Weights of a small GPT-style language model, trained from scratch on English Wikipedia.
Size: 15 layers, width 128, 4 heads of 32 (2 for keys and values), MLP 320 SwiGLU, vocabulary 1024, 2.72M parameters.
Architecture: RMSNorm before each block, rotary positions.
Training: a variant of Muon for these matrices, 4775 steps.
Each number is 128 + 24 x the weight over its row's rms, rounded and kept within 0 to 255. Layers, rows and columns count from 0. Numbers have three digits each. The size before them is the row's rms in percent of the matrix's.

# q: layer 3 attention query, 128x128, rms 0.112, rows 95,127, columns 0-127
# k: layer 3 attention key, 64x128, rms 0.116, rows 63, columns 0-127
# v: layer 3 attention value, 64x128, rms 0.096, rows 32-63, columns 0-127
# o: layer 3 attention output (transposed), 128x128, rms 0.344, rows 64-127, columns 0-127
# gate: layer 3 MLP gate, 320x128, rms 0.12, rows 0-1, columns 0-127
# up: layer 3 MLP up, 320x128, rms 0.119, rows 0-1, columns 0-127
# down: layer 3 MLP down (transposed), 320x128, rms 0.109, rows 0-1, columns 0-127
q95 110:111140122139156109148144154116128128051129143160139140166146125137122133147153157119125138129142160099116171170165153117146102138135142123114143110119124109146131140115118125097120038166147120196079132079126193108136122144099094131113110136124107116147119148125133128067109119120110100112144126152142147135111153184115139120159117114108103112166146134137143126141146138160140135139110
q127 096:132129122125101169131132155106089079119139143129082124097170128102140103108119110153126151117140154173152130154111141133125096110102131114091209124124152098120140152154169125130157144148127156082165122137135098132118159076114189130181115128123128140132121109159162091125145107151118154155080121131143134131143129074144136127160128122105164147107119095106111123117153128152123117121114
k63 091:117094154132149104126191145150070134126119103177133116147086148118134128130131131166120089120130159129094186131110145115096145124146162124094101178135132114101107136105132097168078113100113103127117136123162150171151138120170130129127109121128138130131113105141124077162102153135133115150163124124130168145102131127127124150080110133103088089147103112153133115124114156119188142115133
v32 108:127145164144113129081150135068165131113120113129138146125138116138094168156114150144107165111149138124122116109111187137151125151198169132110146115122119134151134107148128136173145140122175133102114104162132171150115177107130117163125153147124142106108134130109153150138134096126140136124090114049131107121112096106155142150147131123138137158135138160130116126068128131111111127101076
o64 077:142133145135136109095089126138140150118141113142129117119114154095123161135121122135120088119119128145100090101126117163120081156119085121169137180144146135089116122129125105169161160094152191047139131111111074168115112126134112073146083137149100114124104098140119138139111130137135128130152172134134096140152147087091101116104146159148117125124166149108121125126154133114120099135121
o96 135:156121121098121147143140130127149126157095154090136171144112118161130086105123114111133149163136115135162129116133138119144175082113148105084123095118115126164137117115138128110127092133114092183126119145159171085110108132134151193122189116155106162152146132147152128138153103141123108121141115125131159120124131166123091140166094113119140086104083129138102129168098110101119167103157
v33 111:109121118143066181147119101193149118151094117160129140125126099094118130127122135119120105104130111123151148134145145123160116149104138145102121100131080155128086181143126147120121132124093135129121126128117123108156144117126103135171150152123097137104160141146171160115100132104115215145133138126107104119167186078143140122141127112146091095112127142135147132152138116134113139184133
o65 080:108153105123123123095161144126095091134167139123157136138134149118107121109141134190090134121078109087140126115140121139081130135109136110098180110113143114147169151107109151129154087148111099134095098148114112128153144166120146116174158115143143133110172116139131170144142159152149139140085119165151154116137177134127120106077105120123109110169130106138106142136115100094119161152084
o97 129:125108139178108110128128121153156119096109133113109128141111145133158120180121119104101098162136139170109115138123146159166148133143105105138096129149152126123117145153142121130118113105171156110146137112137169133082130098167126128098098099115105130156063150121120094095079113109162115125160087123128133166117110139138135125196135150136148151138154152095171110135114159156128134093178
v34 107:107095136111143185143125110124111128122119150096141120107108118110115129122136095132096125111150085165120130138172150125121163132121128098129152180107104108097105137155054121106143141140088158119134142147133078122156089127127147111120122174139123165192123137103168161118127123083139108142128100106112150166103101140154153156130155126081153095151126103111098126115145117113098134158132
o66 073:144153128117076112116139149135165139149125105129114132128118104090117087125166094101088112144084130148127142141131095155127109110180124122069137086115155119132097122106115103134134100124089121130125093139159141097172120163120094117112130146099128128132126133100072109126104104140120111095127066137109088170076124163107140150127105097159152162128108145095143133101124155133115110109127
o98 127:130108130124134151118091093126116141091086195127122107146130143138164139154090173112140111125143176103183145106112164112135128155099141123157136113137134148143158117117159130135107148140145100133134161123095117147090140115100134130144136080161152104103106130142139118146130128105149147149127136100139118149152117113160124110154126152043127086169169089157096110156137128141166146146127
v35 109:093139112147103126102086142139123090098160137129093136145105097194123169122138171154099174164123128145079118127138125139106117138098108115132129132122119111102141145092116128139138122124104135100121079122111096095108124081113109179174125138126126146099134153125146136108150140135106110065094156158096095126082110135159140114120097087139087128120130114120129110138133072112114141134119
o67 088:144118105111147146127121144149125135132169133136170114077126121123160146080183180120177098152119122144088161096130156119131104096145116147131129129125084084146156180115122136127110114160154151163157151155138132137147142136110163103137084129136134133154124145141132146077115097139152138137120180132144119146121110132109139113132145128108135157095098112109116178163128120063139132087142
o99 128:116106153149127154131113101104147135134080148127085141153151122129101126124105091090124130104135119101157147126126097134112148144125103134130106114134175159135096072191143093126148153106097122119156140115149132133130129097167094180119178117119144127120137129153097136158127164122085146127140087125154110120156134141090139132107120149156155124143113144132110069114142113192100092134089
v36 099:101152107145127095140125127122102138098152117102130079137153156108117129156082130120121127155091141144143132163157134109138160127149133093125098127091156114107131107100118135140117132113130129101132136149126158138158175115100151127074128151126157155119122136164148119183122099151114144122198098141120129151116118125171063145122124125151169125146117189156119146168144111112131192128122
o68 077:151117121105116112138159152148134160126125115126136123096115104166130185109101124137112132142128092122160088076129109140113144123165128127208063130132131098096114146111088137125155143153107143112091115132123152114131139091186124121086169127134098104130134107114122128155132139075144129151083131153127090162152085136121141105108112125138087128101141124137124100132133115170122129169115
o100 122:123155139106189138133148124104130111133140134171116150104123132137101069153134133108128139107102139132142159133104150130147116127066167139082155134128135147145087144138178140158104086097119112154181162100147109131111102163072149118153114160134147141117109159150133162113132151135132098137146115105130156126114134144125126112145150136139181121145147135115142123118124197075122160120110
v37 110:162144151140126095123122151131120137148160146145128118142081132106130115124084141144109164177167114152127129117118158141154109101116083136141065089108121107140136112147161106116140139109136125138097095152122145161142144157119119160104142123121149132128102143154160134143161160165137142140142146134055112122155108115157178131146153116141146177177127089100167091115148125160104090130128
o69 078:129139162136116139160132124093181151090146177155121145105117099105134092157114170109132115114142127114089139126131112151143130130130129101153126112151113102173147161079142123112144138158128099107132149147106189119142116107106101116125130100149107142101137107141118161130146170163035090089138115091127120103132140130134127158124136101077144105132116142147136173106104127151154134130131
o101 133:147151142154141136093150166145145142129124111119113114124132115114128118147150111162121111134108143157136147127080147111125125160130170102136130137141137159051137123143095116130117154121101050123140085119190089128149073121141157144111148113116163162135126117133167096131093099113160165109107119155124163158114105101136096133131119182135147136110125148167111098113133139104088141122131
v38 110:103149172099053094117145141168139131106106129100128155101129168176087142142130126152130141121076150141138131108114130099143161113075118129127162110117113112087143106144129166115135091109097145123162115132158123131118099158154117132127105161119147106126111143115124103107177164109145140160126157134114149148148108161174125135085161136116088164128152122126150107111127094128110149165148
o70 078:152151116162129124099159133136162120113170115089160128117145144087132102138115166128135137156121136167144121140143066107153125148123141113116124123095132147168162141119091134148144124159104118102132101130160155097144123161136131121114127141104180139152112110154114155104100157139084172118098132153166138150144131111158178122116139176100128095069149154170134155157115102134141153153152
o102 123:168094129136127149154094127122137148114084202134110132129112069129113139138148145117127112125164109097106109163120145164098140136159140164113138139133134123105112109136084116112099125089152155166122171164099121142117107106077111140157123084132101120133114140133134125133126132127140162130118101158054120118151141147106071132130142134141166133166106100105086119110143110098130102114116
v39 109:156138109156070127121139153119096096137143138083137125144122139140147126158148091122133101130142124138150096144121120145118147122138116146119104100147135093185090106090134120124122133167072111126134130118094118125065169084119112159084138140092141164129078169118151140089137142170145128134074103108111124144140141142107093096122133128096114141117160137105139146101159122110112106136088
o71 080:134126114107108124150110109107155129189138111142140127128147110158128120149112085150116136109137110084130152143139151127125113120133080109110127099135135156172159132066116132131098152152148089097116093118171085155151139116134101126143136108128160147085082176098139110103126159145110086134186137113108186081138116075150121138148159125149146136148145125117142142161125124117124124150107
o103 136:099140122147165112127115110131146129114129170138109112073136140103131150119110144085135168134095111178130123138119165121140112116153129143140132145124082116102102122165154142113151085131114123150082162134129170112170112118141161142107142159135101138149142093112129139150109123072103164126116144150132093129128151153116160143120117140139111068108082156165133102060121136140181119108130
v40 111:106130088136138150111104085140139176145114162124153171156108145163114093125158126099138126077151125156146106151134135092144125147162107123105088137148178127139165141109098152144129137101141106115099117115174116110152111129113169124091078138112109117140133169132191133094146110158132117150121121145092132109097154149150123169099127126138087104102141125128141135100179124137131141092112
o72 082:120129143152113103122150107124085108077106092081097106135111106085124113090139125113123143153125113108082097148159139112154161101111138154095138152130157133137086079135083102141128160127123144121133137143133126077145125105153134101159163142114138129135133112092104120165191151143158091126119113158141148174124150118136131099117127121125080095146137120102164159116089138154113165133125
o104 141:106111123133156134120132148101140110178141134135160155112137157162112146138115140120131104121117123132162138092082178166086124130134108103146102125111137141116140165109135097120159125117098156135137107089134132143103095130124150137136122128154105100159130118148151168086066128134129159154104156105150110095156092165130137152121179122126161184146134141151079095111127099158177120094127
v41 105:102157149123103163121134141113150160088164120144171131109091173116164150159081130131128135124154116139146104143143137095151112133185158143125128135159156129137117130154131123113115127153111150094161107152120151109118132118161132099186114116143167146096128151115134085100127155121098150106086132143102127129119117170137110120148133168112117147136066143133120191140151093145109100102171
o73 075:173158141146162124115121123135076110157139096088110119104136129129167161139125124086121146154132141144128140145174125143132117124146142127110143148126111126150155121114104094136128177092114136108077097067103136187128140089085153158154142161113124100135156132109098148104149148118109113148129076120129141171143137167150152167116147100124164125145103092105102175112145123131127110127148
o105 131:147089106147085145126146129120117117118106140155120137149099143173100160105159148112111173142128120120152101137117154165137113105138126158140087099083117119074102098120146159097159123102140103148155143195128080124111136142167113127092110131122114128170132141131152108182118130146175130117155150134126126101138149117095085099116120160153114136094148134127137104154108116094087146109112
v42 106:172108085145078144119127107119138156113154098130145133088117148105116073118134167132126127120130123127119124105169121133073107097144087125164126112124113133094124074156097114131147082120114150129130098110125111125107142108106125159107062116156159146126081138176111132109108113113151158174136106129125135118122114145166137147134107128094101154156154199140152122131105125145149134134114
o74 077:136092135141151116136084126117134116121127100143151122135121165151104107102128122127168123127176111109142118092143094117110158172127129106167130131129147128171181178141123121122116133142167157134087142160165154140131138123133139152087126079133172096148113112136114074122160124118121142117186121130158163126106108088093088111144126118107122106063135114142111119092163142114097113125111
o106 125:118202100092121143106138143169138140157094188147122136138134100112134115153120111127108113113100149156087120148122183152122100102132135105096146080105127123100118106149193116128117131090104105105158129097071125100121111116097122106137113117131064140096131129132128152146127160136154143115069157097132127144136132141129120175155121174111120139137125119121163130135142126133139129120136
v43 107:133103123128130090179116093150129138142123150108139142129102126118119113147114153126170127122163112099151126116114092124117151130117125091092123116141142137097066075107127135171170141122119146113119146127140152127115123153129158098104123141149113144120087147112133162159132159173126098086113130156178172124142120140146127145133100113147102146148133137183144127104098125102077192184146
o75 074:127135088146137095087141167177108109138130110098144129118136172158093134118096161102105132152106123134095139147117146133116109138093145161097154141109157085147098114122071112116135130113104142145135092121108116100116149138135133144184120121130120137155125128083124113120122123098165116129172143119145167125125108097092129095136187119130116131091131069137153128115127127168106113067094
o107 128:098124127073121155136129125079148128128136111148118129108142096112120129110143094157111127133116144133179087108181141160150109154125133110159121097147124153111124193166148135142138114121167132122127117109135114161114097125096078085088120108149162163108155123147121137127141142133115134087106090123089085127129163150171122098127087121116141105159113144146099121110157144098155126175149
v44 103:154152123139108155118109133100126126143130109114144145119140122095148121109130178174109123133099113142129137116143155189095084111123108166141125165169150163128124124134178138058166109082105121128122109118161134143124123150159157116117146111080103123134089115104092110138160107100159099143121126099099164153102083133136120171158126122105163120162126107141143126142126131117113079104144
o76 080:120094132103117108128076136076153121090146109157153133128128161121101158083122128140130092153112133122096098106124149137151116104134132124140128141115122126128162175190128128130093142133124160101150096110105095103119106157089091135055171145146096139135123121095100105076115159120150127132118145127095126116144152113160167082136125101153151145174141125149124126141152146108134102117112
o108 122:130142116134146160125176154138140105128115165119117116139132112141156136131152116148103134111143177128131123164104087099119085139140119109121177095106151111102145090112051090089157152133142114134097097136113122170143164099109154141176109139123138134104111117172169147184131100137149147141108154170135111104116130127108170140123142142085097122088103151117133136141110101136114124140148
v45 107:125141130092143113137129139161106118143145097128168129133149129126055137128134129119128114193100138112121118139134136137130148151151092128138095119090092133118133142110097118116128090113115150120097124116133104148079109108089140140118170118102120143149105222169123085157155102124132134097139106154164125094130135143088125104127124148154173093137127160120145138141139111173113090100117
o77 082:162077147105141137082107163126122130112112119104139147190112138111129121097140138157130123153158173116139161097128131096106162111112102141128138148140109131149146114130186108153119111115172127105123115127153144125149127145129142102141117100146114134093136121116111145162144121068159176142175194131146103131144137123111126133159098162094126119112123099135112119157168160136152110172175
o109 130:113184138171148130170154123136074119109136154162099101069146118145110127160119121146152151095097119130148118153127126150161095128139160120090106159143121145118110104166078119123127116131076135139142118121125116140100136110138122166119130131130157110154130135141102121126131127185116125116100127100105150134127130090122101153128169063150100093159150138126144123124097157147117180116083
v46 107:110105142122139095118123167127123130121147065099131166123144096109125155108124101114139118132116182118111128191122161131119157134102170160112100137140149121117092110103141132083120126091121147118123133150162096103107146177131115172114127137113100094107142115111175091103126094101148142115080143083154127144132115139114172160142129135156095140148142126126157120145175147122123169154101
o78 094:126151127107128125145109124123089163126136117102140138121080118138136143174051121130087139134130112133140124090118128147160138112109083172135152129160175119116142157114164080126136175145143150091141139136096103159107193104144142110122138087107136120109118135127137122108095151109144130112120148126114113157070128146102123132163146130117111081111135138115141089085132172105141129153097
o110 127:156126118134121123113105127118157096118102165110123077129141149147140108100173126145127072143145139117134141142154135123124150177132152085148130132110114142153091139130074173128116085127151115123122127116141169104159093129128121149185099153135147146153152140117117139143098080146084098162121089172140105124158175093128111131142151131127133146165132117089128097151116095143146143103169
v47 116:126166052112133132145159139136141130143116130115114122127130149117133103113149155136082147111144099098111156120140187119128162127123129164099133139101144118108140130128166105161052129130143093140097170123127066155133171129139126126160127180154164105151092098117106104116136123144129143106122134115162077129137152147136104139133117117132133117130156120118135107102131169142101113096183
o79 080:063127113122134103129098125122116151132147127126104100142107132109105105145166165198141114132126147135150080127100128180106101100127152128134125076150138103096119156122148109099092142095166106100136123136144083130145157115127140100146134132115129144111134142109116133157168159132139079123140103120135098138173134081132125123113099076130140162092132097155106107064115129138114143127134
o111 137:181151165150118148143161078141146127140133119119147141150130116143129171090133121108181106126150098117089164114122105087153155098125115106130144156111113137121102121130091171157130107162110093096125128111082178119111117156130081124121113099147111108145113087118149154102121120091162159125100153111113161132115154158131144113111147161144135110155122157127170124173147136109128112168103
v48 107:150100105118155098121136144139136143133098114151107127103125083118139144121143112122115162148198144164150097136117101127112161084147106183115113157147139130107176122109122137152163099146078129131112101084132151109142135129149151127134118125143126137179156153082114118101134172140136130141147143106153116111170143141151130097123119159125136085133116159043157152139097116131146137123113
o80 078:165082125129113105153150185132151116122117108125127128156118169134149142137081145116128131117113129155171149131123199120169125141096070128105116164193158116135138131160165121133108151151147149091114139108137100113123128152123132146129090177133117134168144141116123134103102128139113124161139119138106129148169128096135132125139086124169134126161133132160112172120158140083131100125079
o112 129:074117131158112137076102090156100166170154113116126141108153132126091081122108173126156123131111137071117097132146138109089134131157176116146140118124122142129096121112120156153129122121122164126149130134110143159116105127131090117107110145133078132089132126133105108126121142101150139116114170117133150114102141091069088099119156137118117147107108128169128130145128096196108137089147
v49 103:112117111178128159148060114132116109111116166143122147112196108132154130136123118131149093112060140138140121150091120142131123180127129135097142170116113134152143124102132153137145143127113063100145080147144128146130120149106113163120156109166147130167129129141101126108087146114106193115143106158170116143131103144167117138111094099117132149114139154130122135125115117148138112096147
o81 083:160154136127134120102105112123146133088129180108147136184106146109135108095100110120135179084124171113166149142159110115132113123119136120157113094114145134110084118114149141138114125125161172099129077134120115111134136187144111137147101158147134086143127143163135119112175118148107157105131124107122073153173137125133119139151093128077137094123126120139120094088156114121140142169159
o113 123:095119133143151125154169103117129108151160105092070125076105133089090126149141120132101112157109118108148128110148127118088093131109086106105131157132139160135130144152113095113143148118133104153124174121102151112140156108125133111130176109115096134123107186118121155123114172099132102139177116148154135101084153150162156120111146132172091163141093130089141126150110126140118095103112
v50 106:123144133109172129128132094145145053132086150121110132137104163122150099123140135123138159188097143072149117144180161098140141143133116131162107160154122088154144104147116109116099144130135121108189089114133138128138114142102116115142119174087118105124113138147109122156132132084108126110121172112095103142109115132129133088117081132116150133122163148150153104128146129100148173108147
o82 075:158141160198116122080151132133194140128165122129067129098125119171156108162105132106102098137141129141162145151132098170107135176158130120113113148123124119090158120147097117111172155100072108111095114109129156146129116112132150115143149103132085158130165106089071145127140141151105136143124121138110120136081135146128146109107137129104110105142111114126108110117114133119124156128135
o114 135:076091141123132141146133152108126137148113175126137118119137129098101191129161124130126139133152135111107128105141123106140124082079098112132163114152125133119047127106101107155093118165130117129127162143092095132099135124164104165131105145161162129124166115133142149099156110124093139146157131145135129143132082077152153160141140142169171137117109135134122142116120132168138076138106
v51 111:111119115103125103078165106141066124142107111142122174141168100134163100082117129111150099106145124176113093137155118122153112119100146107113095159168112130102137084136160133089129105153168113116101120138110106115124153126127087158139113107180130136139141110171158108082115144133149136139132124181093130154111097120159120108115141098115162151155136135131122152132156116113090140136154
o83 086:143154116080102131120146129086093176104093125143134142129142135126097105137150114126102110119102133107108114154142074153094119114097106140146126131121108134085132166109136110108142149163113123119131156114106176128111148132178127130138150133102118103093099126163121125114087120117124121129149086129130092172091104130118094094103100115176133095110104115137137110055130109134149115184160
o115 137:132127104161149112130083124145186073145100147100096091080085160115105157135147143123107137107145116118152138087126165101162123134136108170114140117141124121134156140168105141153153116075124134120150128143101114138128108102086117099107099103132145161149144124119124111145130114147131143111125170130139157099165124136104181154164108134122124169127137132125128158145138130152068095132080
v52 104:126124102115121172069131145178054127088118074111097145115113145145108113127157103089144116132111107107114137142126165127146150095099161156137105131172095162129144138110138115173138090113136121128164159151112170125131164131092137137118144118162128160107129124138145121136140086144117082121150141101118153115102141128143135121107150132100136107174089136179099106116108123127142110154115
o84 077:109075136179091113182151148151122125101116122124141121118129101170086118106109068155121115170134090155159128140105129134151164130108125157100125120112136133135147126131096113163100150175144140191072139146107097110131127115146102115131097159117114112168133104133096166147130144088111118132145155145070114121079126124147130133131116164142136123104150113117138135113118090143135157129131
o116 117:164175141150149134069084089112122143132175154140100114156076118074145161131137150102142177101172127138128117137127132137169146136140113133153157151122130113181077148124148135117126115078111098093099133092164152135132135119112143136137171146146118111121104140144157097141149138152141166105127119110146167105144115128154142153165141081149112142136122132094117118112113157110126127130144
v53 108:131142122195101164135135127110138119131079099089142119143150145120087161107090104172141106115157090103123132165086134092101118104098120116130147110132126077134130116129149133104118120083073124130151127171086162148114086148163181138138143130169156138109133140147124143139124138112105113132140137122149103094147174135095104149117123101116154169149164132138133150144112127137150111149106
o85 088:138080139133132118150075119131152045138136100112116135151130093131144115120127137105166129139133125187098116150183103108120128155089147125121098132155129150143103113160123103135117088156130141195169151159120154138132137163155101094137123161086154130140143123142154115128110068140111133131087158164129125126122123116119141138171137154108127133124128116135081136147089122144147143126112
o117 132:137174192160123124141182116107101162113104154139094140127127141138182116110142138098076121122113135083148115091098153128131157110162138103151198112160087123111140125120146148117141153117137135117120091135144102144147128119085139167098111132149123124099123115094127147138111149115140096125200124137128123131120134150149105129103110109161157112119133111097171138111171122125128120124167
v54 111:150144171104100119117096105111075117142157144161123109128134105130103147141122149060135165112150138159104122146150147119133122135136121129097121128158110095151118129138105152114111109071148117122115147132142119164104083141145131092171117145148129120146121105140120129121080139169128139107172110116157128128128168097175157130099080135129150106064172090120089128100116134100115101111121
o86 085:132141089137089155122159111107167135115153163138139124078126116160145155140130143129131126129130095121167060107091113163107086115152130132163129148125130126104134168097085134154124093123118089079139129126139101127151099129148128145154133123131127123095142076123120106131172077120089113135163104135137124131081096136157147148161121157141151108074130143116095166110112116136108103128145
o118 137:131103133141164118169117124156059116141107094093140155148113150143118148125141155166103099113152167125123142119153122123129130162147138112101133157102135139123128106154164107074110117143114182181097098113129153175119135158111085129069106119122145138152171148125122112130130112106183115162121127133133172125175103132139127127108119092104108135165101109107135117121140154136154132093120
v55 097:146159113139123141103146145100145057187120104128125098087088107128116127106135109151135106149158125119132108122136090114108092104129176160138134116164149168118109132113089122119122113086122105144153127137156103135112162149092131177141139094124105154142151133095119142166107108149154143080157143164115106126128129160147113152115100151142082166097152133133105169163160136114127146118126
o87 085:131126123113107132136113129141067119160119176138167160134128128105125106123128155158209080128144124126129139123109148106113154173117173074166116126121122127134153120119153131115121128124158158135131158127167120091103113121139088148114123125169098133109137172140095135143083131119127130133173118150133165144141134113165104129137149171102140140108103096171137160105132154113092102086135
o119 107:102097102124101100095133121118208138105158127133095119137128128157105151108121122110079113091102156118107136114143118143131154131145098145107136093129117096164107137154158117131145106134105124115134116128158179148171149133127099072161117151145186175141121100115105154124140157138165095142114137136127117092128102097113137158123151108187156119120135154129161121115128108131148141086158
v56 102:134130130138136152108144158092129145130151194142111135162110103101170082067103115135147125143100134098119104139140102123149132095127146128163135124140122141104125152117146176131147150079142098125139143117083140077117107139136109106097135144081157130141143110127128094082111097120133121137173090161109080102110133122112162142111111119114058134166132135134096144145091106130129130135113
o88 073:138103132160135165123120137150134060138160158157124132116127112138127098108114135134113092151163168128106160136174137108122119092122122096073127067130132133131115153139093176073156133165131123157101118121137118145120128126146108112141167142131125132104147138095128099110080141148140109171077121147128179100085106141111130107168159141116102112109116155107122145138148166155132106137127
o120 131:156132108111129057114104120126089203145114086098097124148108154152116140169147089178152157153104108140143155104133143098144105153153070138128127125160124118107109125097161115160092151103141101132152116116084143088159135133126147122180121142124155121134112084121110157148138130109120141115151169131125110125129114174132135137116137142147135155128143085106114110109131106116131161105132
v57 112:117123141128088127109130112120113107141116104126144087171091139111126126133147130122105088133137162103068141162105139135101122093159099149140174143144126140113084127167142107176127086108105100109123090099106132105122154190157129082099111105133114117168137111151144064140153110147089114145123121175126142144115127099145130139123123147146148113098165114141108130117118129076147129092126
o89 077:053121125123102122182137122116126140106121104100097112142144126109119154144122155176139144163095112144133021098072135138136153176118106149119127161144139129135138095166094118177129120130137152104118120143135118126133066123114141151126149090141122131106162100153155122148134095121137156132136116119122079151118102155120146141128139125129142128120168122135129148134102142120102131121150
o121 142:152147151132149112096107149145148173115115131141098166099180126142129136094132117161087130061155127116121154153181100133139101094119117125111081117114105141116134116088136110090119111102126098141114160105126167130135145139118111084116141168144170082134076153122134161127118130149125128112164196141111172124114099129135131146119091143119107138166095117139112136115135141146143112135144
v58 104:131143127128148112096111137094123111114125135106160136090107133093132127130120107119120107121134129180144130160124120110125180121118113104098168109117146105099132144100139150121080143130139123191115131120136111163127187129153139142122110136099098126077083151134148124118139148081167161098133158162145145126116114160103150143117128176158097131155082170080102152100106135154142141114172
o90 082:176113167157136093149090106118168150115106100112126150118159134092155108134118122112097131121126146125074103156130144166140121157059128119150141130108140137155168139160130122123150124131161146141094123149143126168130091147126087121141170165137108110156147129147108118166154152165101114100160079149130145158142114138132135125125110110102169105084165134138094168140148096150125123123151
o122 119:088109076130110124132144152124111110145145167142105086127098130191105112103143145144156094136124089124179155140140104151142120113170131123106121119153104144120118097102095174123154099119124140085135160118138139125121155118101151071142123081142166138100127098121127114114110117099093115169105110121104099083137167126116136104094173121147103130163133101141127098129124147082134144127140
v59 099:112109121129116127096106137125117104132171174148104119144133143171145116127145140136100123176098137138138104117085129075107199058188133146138108134121135117128120115102096086116169094154105127155128116148182145174155121151108128139130159152126144108153118107115123121101136130160138146075127126134135135121123168120110173174128124118139127110153140088146124120133136160109137100113108
o91 071:106114109090127108135138144109109137119108107115094134151132128150105122187118095128138151169127169151129131190113087130116100090164119133126157112152082178123094128108118163102088129110146115126152136137153112135104118098127171137116127105106112140154116167106140093099150117178131131110138114117161091156148099172128118104138128147087127129120179124153106102137134140076139097164133
o123 132:202106149149127132088123121095084139105146137124134126113131110097113110098145125098117074137131128132149136114122168116119147157095145150149126151127180075098134116145148122140132132123103102146138101098111124147166136144164108137121133151172158110099159086148122120124129141112126164143101120130081186121104134110127150106085140118123134154148073154125148116135104100130145175079144
v60 109:085138140138134138093127045159137129053100140123154105146153115148124138110115128128153099125144097115147146139137139135128126076135124099125154108139149155167151090144087115112121169119093110127143099141156166112153129120115124127152093141084122119169122143124112122134121118088177145106111102145146119156145139133124108097133172079146127153119138153100093089127120165123107154114158
o92 080:084115110133144106080125103113098126165132150088164121147107134131092130119069127111146108108154117118152149155130141122163137148144124117117179147166116145154125138131148139131111108082131118143091108179102158143093095078155148135156083136097133122146132138114125141153155135124118172121168115105164129118176117145110103157111107114121117126126082151155116132160168137096116156166096
o124 125:161088139102155131170101140111156121118144172110102169109125133141160145117139126141111135165098135134100131123147089105111139132097143136120121108107120157131148128112112095150178144134140114092135186111134098107126174203090133146095130122169123123091138120127162110128148145112129117132144124094103146095110157130184137121175155146096165130118153127134147148120106123171124092089128
v61 105:115122143117100180156142147134102097087107155133094119134140125136095149100136072155128147118180118106099100112128128163117162107121125146138078155123086099131097140137163088101124128170149107122123088108130135134132147135092166100140147145125114138107118117115093133138119127126154116100095157125102147134135149179135134168181141166141129128105158156136141140116169183113179129128118
o93 074:145094134126168146136152146128131114123138091124136130159147176066086120112104095132095151163115138118125129104105119099086147120156150153128155187153126123166114140120102157084166122139152107142130119132112160126149151125051137128134112120105106091154152107109137134065111119089103115116086116174175135125121134127143146140126092126116132133147126135106106139130089113144096126119102
o125 125:106162138138141102120125080125145112147159188127121104117104095132183157102154140109115105131159113139119156147155110099133089130105115107150140099131103136117135135157151136152111164131092133122115145135134105118098130167233100110157128139155164164112107132111139126130140101126134119134169140135109119156156119111131126165121158098141094102112101167159148108128179111149148136129145
v62 104:109137098099126167136080129082130122137152112097171137165165070105138132130119122096133122138114097147161124139130107119126174117138130114119131148125097114109118102133132095179129121143186156162117123160121118113129084103141098134134115101131145127123115100125138099143139164149106146161156158147144117140176106079147125152128137134179139114091154144144174133080157163130089113103138
o94 078:125148115128181123130155098136136125129106137123142167104126076144149111131147097149080082142140113167117102127122122157152119120107107116108151112170138161167115100108084128116137130163116106131127130118119136107170140188153124131119137129149098095096140095154084142125108129189089125149133114096118136128124117157088193123108160126096105102122124096135150129111136088145089147118103
o126 127:143185159094097107139115157135125079136104110136128110116141166131080145108103136118133128105134108100125133141107139134085124142135183174131123135124155120114142135156139121145150165113090124088116153119124114119067101074129115119114131128152121140162103143107141145105158110076126083146105129172138142174119151138178114148124096108143090150147114121141157127180103120102150142149132
v63 108:110077132122140110131179132129161126133134119113131133117158176122090147129096124122144163130108096121123147165146097129152166098093144115157117144124108125167127147135173106127118135115094111056114135125127098152097120116128129136146103094131152161153161156108164119154100124160133150161127114141164120155094122142074156129140152136108119092076144100165138099119126078127167151129148
o95 082:061145143123152156124147104150099195134130133133131089131124087111141131126125081150165117155135107116118106127094158132127090138188105126139140093120162104141077160143146124119134107112120132134165141094151133141130093079135150127127107159103107124123135133165128062165118131129142130112156123114145112092143082140138138107107102133138161142139120109156111177125185118130142132143118
o127 128:144152149142110109113105137102116075148150173156155108108138166139145145152144123141132162098079142126092152123132129127107146118111132135140130134127110109113146115126127138121100134152175138189088082170125119116125128158097106128134169115119144155139121117091062181118109158148139151135151115138118123194163156102124120115155143117132135120147136099079127079113137126137092102105100
gate0 094:160099120124165111149118146124149119165138143140118143115125128118118097176086143123124117139098094148147111102134139150120133123115121130083121153111130153103101103134102111107103122131143134137125150116147115122172074155121156096164162125134117062118139108128123113130085102138088124182145130143080142111154123119119149152137103128125135110142169142105108128078109123143212073101090
up0 100:158140142104142147113105148123124105124118141107070145142129115121104150084138114140122106200165124122142132081111131140155107109122103104133158109134145096169142149133099143136134127149113159138146095171094046167170106106096117157113105103168133137101121121123161147115138147166137137149147118144101166129101132156162143115122126138121093166093157103113147171146124146137144108125118
down0 100:148173119073134120125111113154148096068174133136122120149071141124129148139136134126064089131124110054126128134117146172122120121125162120126153099136117115158110116126116123099158165131130111126119134100122071098144129141115164123158094123130134092136123113115066115120084109109102138121131134154144139174115142145097125142128104106120175139108126074130121158116139128160139110125140
gate1 104:171176155109135102123088126117095123099094091116131105104102095121137141141133138143136149129184100147142144130108149137171125147113115187145149108135152089098127142144114118106139158124104108114137113100121073103146130092088134128090142129143178118103142144148120186120136107143128148107171146117135128107076109152138107149119113168110130138120101140077155129175133148104106116151107
up1 099:130078121137106167174166128175176150128136127122120176150154127144109083123093109102130104125128162167107108145140120110102116132168145097126153110139152126100163150122134092135098104128131123131120143144110125138129130127113107169070103106135089147100096126127083120113146136122131149151127092085062149119128140119101158120133121151122161134077153117139090159158138112148162129104138
down1 097:176132169136171148106117111145093177150132116120099102078140116128137114147161151134152142110112136131153134110150101156157104103107115156128110127107109113125139138079133141188167137145115172124110078149120097137110124147126158163135111127170096147119109140121134143154117076147116076116082122157174121123166162117138145148139156139150078129138128090103101131143131117138163136125114